Part of a small language model's weights: learned positions.
Each number is 128 + 24 x the weight over its row's rms, rounded and kept within 0 to 255. Layers, rows and columns count from 0. Numbers have three digits each. The size before them is the row's rms in percent of the matrix's.

# layer 7 attention query, 96x96, rms 0.119, rows 0-31, columns 0-95
112:113122126091153123089124133091140079058139102137124157122141140096136131162159137129164142125158107130136070133109146102117133139113109144126146135161103108170131170169140087105176141102116106129072134162125119110102119092148143098157137131150133132146132118135123167155123131144114093146
108:108124171115146111149180145099129110122135118105097129162130111101147172095158081162117142141135106124130146163152172154152148145180165113109106099112143117102164132123158101089127122156140126125115136124141144094148139174135159123088114086113134136139119126145085119116170142101104093119
111:131176122120127131136108110149151131121082097163130130101118130136115140144122136137124104112126134173144123129083118130100144129128128155136151096103099111143148109109119146166128125124128148122133107123176122109153125071152174113127145194134108100168160112141158127122174090127064137184
101:148140146158139131128127135147125141084133108162140155151113121175095129104071102127117108120141151159165142133140135137134116109148133114149160111134123157161091107121096069106097121112120087178152129159107130095129091092132118073114120105100141135150164107142119133138095139189138134118
108:165124080160102098141170136156090118121155162136109122152143129119123118132105142114159154133105107121133090098122105116111146153131134140106102125116122145100092194119171089094117154117146164087124108140124167163109147141103121084174150099118118130120127148125148096118155104145125120174
103:084080119110085133130127144145164148103098103112111141162161117126120126136120142094133152111162112149141131144136141136106130117159143164129189095107114127093129179150149152158144151146120135133097163108078182106107116146123108144094138092131138105118106088137117081095151147135144120114
108:149140107124122133119115204072131080140065105164161116116134110119144135151123126150152126150114124164145104186116148115126112123101101150154136125115114149127114159130107133119117120107092079083179126142122129121147171134139123109117124121123119114105119131074124115123150108134188115122
108:146099152089172070102152084156121104133120145120108077090122114191142097127150103147140160108158148155124111121142128142091124111128142072091093139101164110138151103125107145132125077154113133133125129139111140113129138138139177135117125145112149150078135131117151116121141133131129168117
111:096102169115154147161119136155134129087110084080148068133102152164118126130138164145131121178128122153173142127136116083108157139127104129125185116165135141140159139092145120154112129115119133111130133131136075112156136100150110164124138117126154120133136113165099106093153090127101115120
111:134136127158157101110106161114103123098159119127113142130118096091161173085098128152152198128127080123127139166149113128163082134128085154140162137111125151141113089126138130107151141124140103147109171121132127093134159144106153125150072159135157097147126126096115133128153105099107134132
124:151129104113149162088124105140142109101152155124114108155181099134128140117133100160095121155092121088154133107110151125087099150143149135139114153119101164104132101164138107128092119088155122166129088148117127140169149137126109129168100113137081097128141114142152090092100146131160136170
109:154122130137122141129128125135134131119147161109124151135122130115119149138136120117099108154095162143123118088112126170121100132102128104162128123120148121190168137144149116099140070166126134111081164136171151189136102122129122099131133186179122139105128117123068116098141109140105090155
117:138114135135110105152128127144129182095132144099111108148154111140145123110159120086170161128118126137121107160092158114103152120097111148119141113148067105164117121148129147158151113141071124138109127096134097107115149146116084171104118149115163150123084116150120161120118122145132173075
114:126137143144127157082121145112127160159142161159152140117136130149145145155067109153137146084131125147133139097141123146103106142148143102167126133129104099085153137143168157142095119111072119135114121094069127151169117134146135136118113144131118114089123128122104124105123195121100095087
108:134155155137163111118121142121096126075158125108084113120120134141095131161116096130124139138139163114113184122134165136147168109133156139069160082152101094107157105149111103138150117096127100149096144140123122125129158097134104132129145167103143133097163110149104130151148108071149126153
109:126147091140087150109153161154105152130157096143158119113123119130116105149153117098104132144131110119140179125111108112159171139138098149121152144110095131145116133153140144161105152146154126101123146127101178120123093108092166174151136122120097108149158201109106159110086145134160139136
092:148109082103116112095148142121170132124148111129114134130099153123111124152161140088182125123151111142082164147141097170118124108130132121140173098096145158095137160101123107155129142091166115099149102110105152132089194127157121094127144123160136128143142131119161089146105116121148116149
113:089170168131137137109106138141108089140132176137147147109138155147104175161091107154123093134111076126150149113145131137161176102151095097137134139110114146138171134118106129154117089097131131130069105110132142127127127113141154135139114120153140140118105128108182120173143154104094157136
108:137094155141144136105098134135127137113109189175136109126098106145114139120124109105137119127136065130153146172124173134144153107112142134095159124132092079139141145133099106140133106155118147134127137069135104158146157139135125085112091159116115152148132176158129133121176178114129118115
107:117110157197152155146140129122115181136107159098147120069183116132125128138082109132114141144149090158126094119144135128149086128158109115152112155111116107121126166145117106115108142124135136147109130132152089129139103114155135107149082132129111149172133140162096160114099141082115112154
112:125153143123165129134112062103119154140071152137170101126099093110136128146133122110166137103151116090113168116123110162116107123092114137138165098153128110144115130142139102132142108163166155161127150144153108086125123166115117110114131159103136113150161125128160097120144123155157172077
093:171164109107100142087175159101101165165150121110112094095141157103138126136171159125119145131140136117139144121139078136132134125104105150151089166136115141114093107095139145149148139057151117143143118113111131150113153079091145121104112098127128147122110101130141133144108153153108094107
116:127167132154110136091133116127117114120128143192132093158131090134133159141114157117109131090126148110140062114080120111119128109133109145103071182139108120103107159109139110102136112134127145136101143131123116142136102100107165144142127080104144141101146126168146163155143107159169159141
101:133107129128131148106081154130104119148196153121155101124095144183102098083097121098124115101103099134149149122123124147104143186113143111136098157131128107133118118106167078134151113109113176118166121107144110135145160154127139091120071114118141158123141154149128136124164111142124117130
105:118121159134149123160087136077144111097108098133103104084096107110147140120139135117129123121184129176170116124120147115123145150122162107128119137137094154087087098138177158155152105104141118123137160090111091148109167154116144178112132106115113131109150142144097108107168125104127133143
103:146126111145142095069122091127130093130104164125120160117140089129162114097114129154072103132104133122140143110096153117168160097106150160143126139115106177117105138168132124137122109113130139127152166100168163122111109101093125143125162140110133114116143178154143161110169100146091136118
113:130089111139156130154113113138103119130109146098071139115120121120173106123121150121091128136143116160109161125151135105094096104160134134114179205102136153135097126163111101087100104101165178163129155130102111160118125138140099113146162130128141122100137170104121123118148141154114136132
103:131193078138151117069146154170143163090133082122146153147111088124142117142087097143112143143137127113131126098106119132100159135093153124099118125151146169151096166151135145143117138155143143133107181142136159126139122150142130112170085140093114128131138119135107132101118108123125107169
105:151081116092164091122140097117132129108132128103081154080142146102140178139145072120133090141118140121126145100148118129173131136114168114121123138142132141104174133119183118149143108153123127105123141153160107115091165091094125092110112152137153159149114138126134134122166128079121118106
108:140101131124126145147168137146139136145098120109115106144150154055129122160148168113133144122151127155105154110163106111099120155148121166089146120131125137126131144096085186136146164134080131127121116107090135110144166136122145112133143150133117092138124093158175089178113118093100131125
109:144110168136119106114112146070107158141117095127154087123133118131113130137180105088090147135170108159170133126102129113108143139163108156163137112116164143122105137133135118100148122105162128159070076165110143160113127113147159138135125140095118137142108134167151117131108109153086137104
110:124049148168135112147104119146132050062115133106135120106126136119134150124102101068129151124112083129127099146118151158146106147160140094156161097108140135116141150119126115151148133145095128129086129110127124102121142099109131174123124156128148163132173117119117114126108130129119149137
# layer 7 attention key, 96x96, rms 0.116, rows 0-31, columns 0-95
109:127126158132150085114163118126117116091120105140134131139118119120086140140118139129139164122144128135152104155142116102134130145083108131072135172174151152145115172113094130143135134130118164100081123098161157126123128057122118113145118134137196120177109089138139110152126097148138108144
108:123128160119154115126190109105137116140110135126106102121126128076138143138145078156131141109081124119132132167162161162118139113192141131128149104120161142088111093121146099109117119148110127153109142105148118128142138145149110130066117095167122126112115124124063113109149152078131106121
109:122116156102129136099140122152144117142127135137143121115090127114122155131119130124120145183146161120130141085159068108131128098134145127151125109124107148120162104160104162143127184139100110111100112132129136080127129065152152107173149169133103110151086128173132180116116106158108157127
103:128135081155113115141141163150112145103139133120137150092093102138163098108111123144143116128104135124140140140125139125150112117151139151126088079148129125138137132150127115131152115088107116186134136188122113106155134058080083127146108119128095123127124088085124099102152096161169105136
101:125129096119152157096138122156095107117200178174136107104142128104109161135095128098144120131136140112110109105132130127155162180145115134117155165099125122105088149155143096081133130119099164130150112151142110158068112139145146122144163133113117125106135118120160129134087140138123129171
107:116129103101136112137115173139144171082107093095125096116173150108134099129123123107124112101133121152104136134131128133126107150202112136117119100148087097107122164146135126092126168134139120156109170090143117102137127131134146145070170128149146139105102137149099077153118150128127168128
106:116116169137124142101148192095128138155090123160155074086113081109100127127125141102167129159135078118118122159115133121163114163155121131101107139123105111118123121160118117149134138150137120094149115110107133125147159158123084118162087157105141119122117135125114142150118154191130144088
102:123108137107167095109111080153156114116105115166108146129079172105157139128152134147125190110153157135104149152094113109101174097104126119121142116090116136101147087149128119098121094143143128111164117146105127125153136163109133142148125125168119141078127140143125112131177112146119155085
111:131145144103133146188150159163137131106099101079123073133130154102146120182153128128109144122138112147151109142168114122099146125128089153134171089144150141157164112113134176146117127155122094112131155151123128095144131116149118135127142115066183130141101137143114114103128122122126150168
117:132106133156091095125133179119102071118138142150122100128147079147134167111113118117151159145116096126104129172165141140137136103129123103161148127131137154127070149166098080129125160111137130118114148134130150128156127176090157122145075140128158123129136117140112162118163141120077110140
121:095104113107128146091104114125124100090103184142126114170155102137122118074123103152122083117122155109141097101121140132143158171129128107137141168110110137134104137162099153127119137108131121138128107163160129141156139123161091171158090129095116149117163096140101109134105087109165144164
112:142157158169160132139145106143147107112147152127118163143106124128105182130099159132124133135161163126101110123133136129099069158052098109142124136096139135164152146149095144102118121156152120110103140109148114108111117071173117130136110153125079138078104114123109128123111147120127108136
113:146108171092088123155169122137119147099119093071124123166149125129148112140127137125155190121131147158138133120120160127115100107106082138074139135129103128137126127105153126155147112108137117124109167126140170097149134179116171118079107124105174104098152137155143135150130109138142152116
110:127168112133080106137136179124167153119130147128120152108133150148128088082087138146117098086133116105102132106087148151135123113119167120152119135109134105078149137159142134171149141120094109129133138087096123138174135129144118176137116148156101149113091178099116108125143134106132145163
103:137128154081126095135117113140166144086130114141116134099085125107143135153112080152170167165132131132125126148133177157118129070121128138159116119159114119112100082121114117197118144115143100102120130143135116169109133108128117122151167175140148117120152083142131094140148136102144101112
117:139162093147101115134103139129139166114131130161145127121153102136110100162118136114109119149124108124173129114145103126108169135189087147141065172125134107142108160130131145108125128111140119143143154097098138145129119132162192128144159139092070128136149178128139139119132091115098092116
093:111119099111137141102071127109129151118167117122141092133123126115101137115149123059148134143150117157094144143149122173152169158167120072148115150149127134121123125103134134087121138121103148090121100145150095128065134116117161101122110192148135139125119122134137124150121131161122170102
107:098167147158071121121121104112170083112140166139088126132081151154166084096154120112102113138116124134121091124137104113155166145125130112121133111118122104139138129125105156137135114162104111129097123155137159142103130106106135135124144109158110106183117152127151141154170139057118141154
104:165148137144104135109115134144122140120121176150121106122137105118168119143122149139109140119086141109084095141127130149131119122123143136085106120083119126071147088104156128153132119113082088137099153132112094138139157136093133129135140170160162096136110124122119178147179133076181129112
104:148164115168138117159118105119118118116149138144111156124164134143166146098097171163117146164135108116109085104115141124145088127171139144136181094120129110108141131093142127156132114103135115171102107103122115120168142120128106128184112117144112126145088142117083144088143099085135086151
111:151124115105122130126094117152147115154106143147126157121163122130156097115119140139137138121112131128102181124125138158146118078100084138113110077123169147125136154090128154115101107115080132156121158148104136103147130144091107151129143123120124132172147093175143171130107170166182158103
093:112113124111107138093146136133070110129144117102115132127116112116126142135145128116121153159157114123128142105112132154161154097112141122170102225159148139188105131134122117111134092099156136109142100110098104135106155140133148120092081140114150157147122159103168133166116120159103129150
106:133122121133125097082115117137109105128112142149128175107081133110135079159136152148113123104119144118157133095093131090096101144099134148061136136132125153171093136154136100131134108091114133170102104127143170159144145137127151144167161076129168125145126140136139145122118144148134101175
104:129131136169116126122112155125075110138170176127100136139145117139148089130126103121129135095109124108123143133101169163131177142081132151127108112090114128112152096101185115104126107126080137113125140162137101117120146117150098122169110115142167122104132142116150181132164095095124120173
106:101110158084137142130129190141140138144092086133119099110137107118119140165134122139167163141152110133151167110116140135101085064157187076115140169111112161092150132114134106133136114156122102117138158111133125140107158140126113122146139103106170133091130130149099128128132116109085133125
102:135167132135144121096148078153110103113132134126156112085141097149123155121143104159134084173144114097130108102143101105078126106095148132125100177096113137142131134164110141136115142125156143162115183146150148136081131139101132115120134106132115095095162153152112164134119114155082153104
105:089096126146141138170088078141107147100120138125142092093151115149152199133126143140113095151151134123114141134150117132092121138153167102118148151127108133088124120152096162095130112122135155152138190134118090118103108162108088145163157151113095142090118141093139117117128144134122141115
101:147178090153128134073134124159128137123172119202141154129124107096127128100107083130111151100162127103147144126147114128113117096121121143120136145142113127158097162157127151130141126109124125127109158106126148109163135117152113106185114137118149139110154081162098082115076119110103106120
108:141119134097136156107154063158133109094134131148130174108132131110120178145173136111197109130141111132128124143132129152150160101089145099141160131113145150147156124092139102149119092156156153100087134117165113141122121114127103099076099152119157119104123097135109149144147117115105150101
099:095101126083131136127157129145128117119093114135147106159162120102134160136147149076141136123131135139095143139118076142113134109183136126169148137162086121116122103122137100135133189104118139121123086107095110117110121142145144118135146191134122127151104143126160098143087192140117160113
106:110109129097149106097125134120085079092142110083113111122140111146136134129147102140112183147171123132122136145121112103134136101175123136084105148138159122136141167105124110074135099137108107156142081149111141120123130073129140169149113168108115112136154150108114165160087119121119094148
112:115103160146119116137156098140152077113115127087123096141138167175126085141139151109166130153123127168098070147137138126118115156135137132119134060080136126121153163109128078108133105122115112113089158139165150106133129123105160132143140141138138127107144134175118089132163107106116125151
# layer 7 attention value, 96x96, rms 0.0756, rows 0-1, columns 0-95
107:127137143124146144101119149092160097109176151098174109132129143075156111154094135157096149155149138126113130135094105173156162128111134083085142109128142102138136063173119114121195136121111123160110160115126127110111109118124133161123127137134120096159134131105151137118089104121127120129
108:128145134185147136083135128129122134138132109168110122087106147121079161143141096143109177187102137129118151136139139106202134123138155156126156120121141144091123139117081151125118135124160138102129104112141123103133073127118119136106071124110139100123107138157122093121117137115164150157
# layer 7 attention output (transposed), 96x96, rms 0.0661, rows 0-1, columns 0-95
110:110135150119182121139160114110157155129103129100138120137127088115164107128116119144116136101135149135083168094097163125133178166169127111133100110173122127124139162066130135155121147108134173167108100116164086152127112124158112133130163095113139111106103157130137098123117108128105097134
111:124103104132087114090092114114162122140130143117113119094144153131174139125162147122108159126141129121127169124103124102124151136109103111149114101079082117060094129145161149111130130183121151158132117146121138081119165147121147154114136134104106156141124142128175152141146187094119120118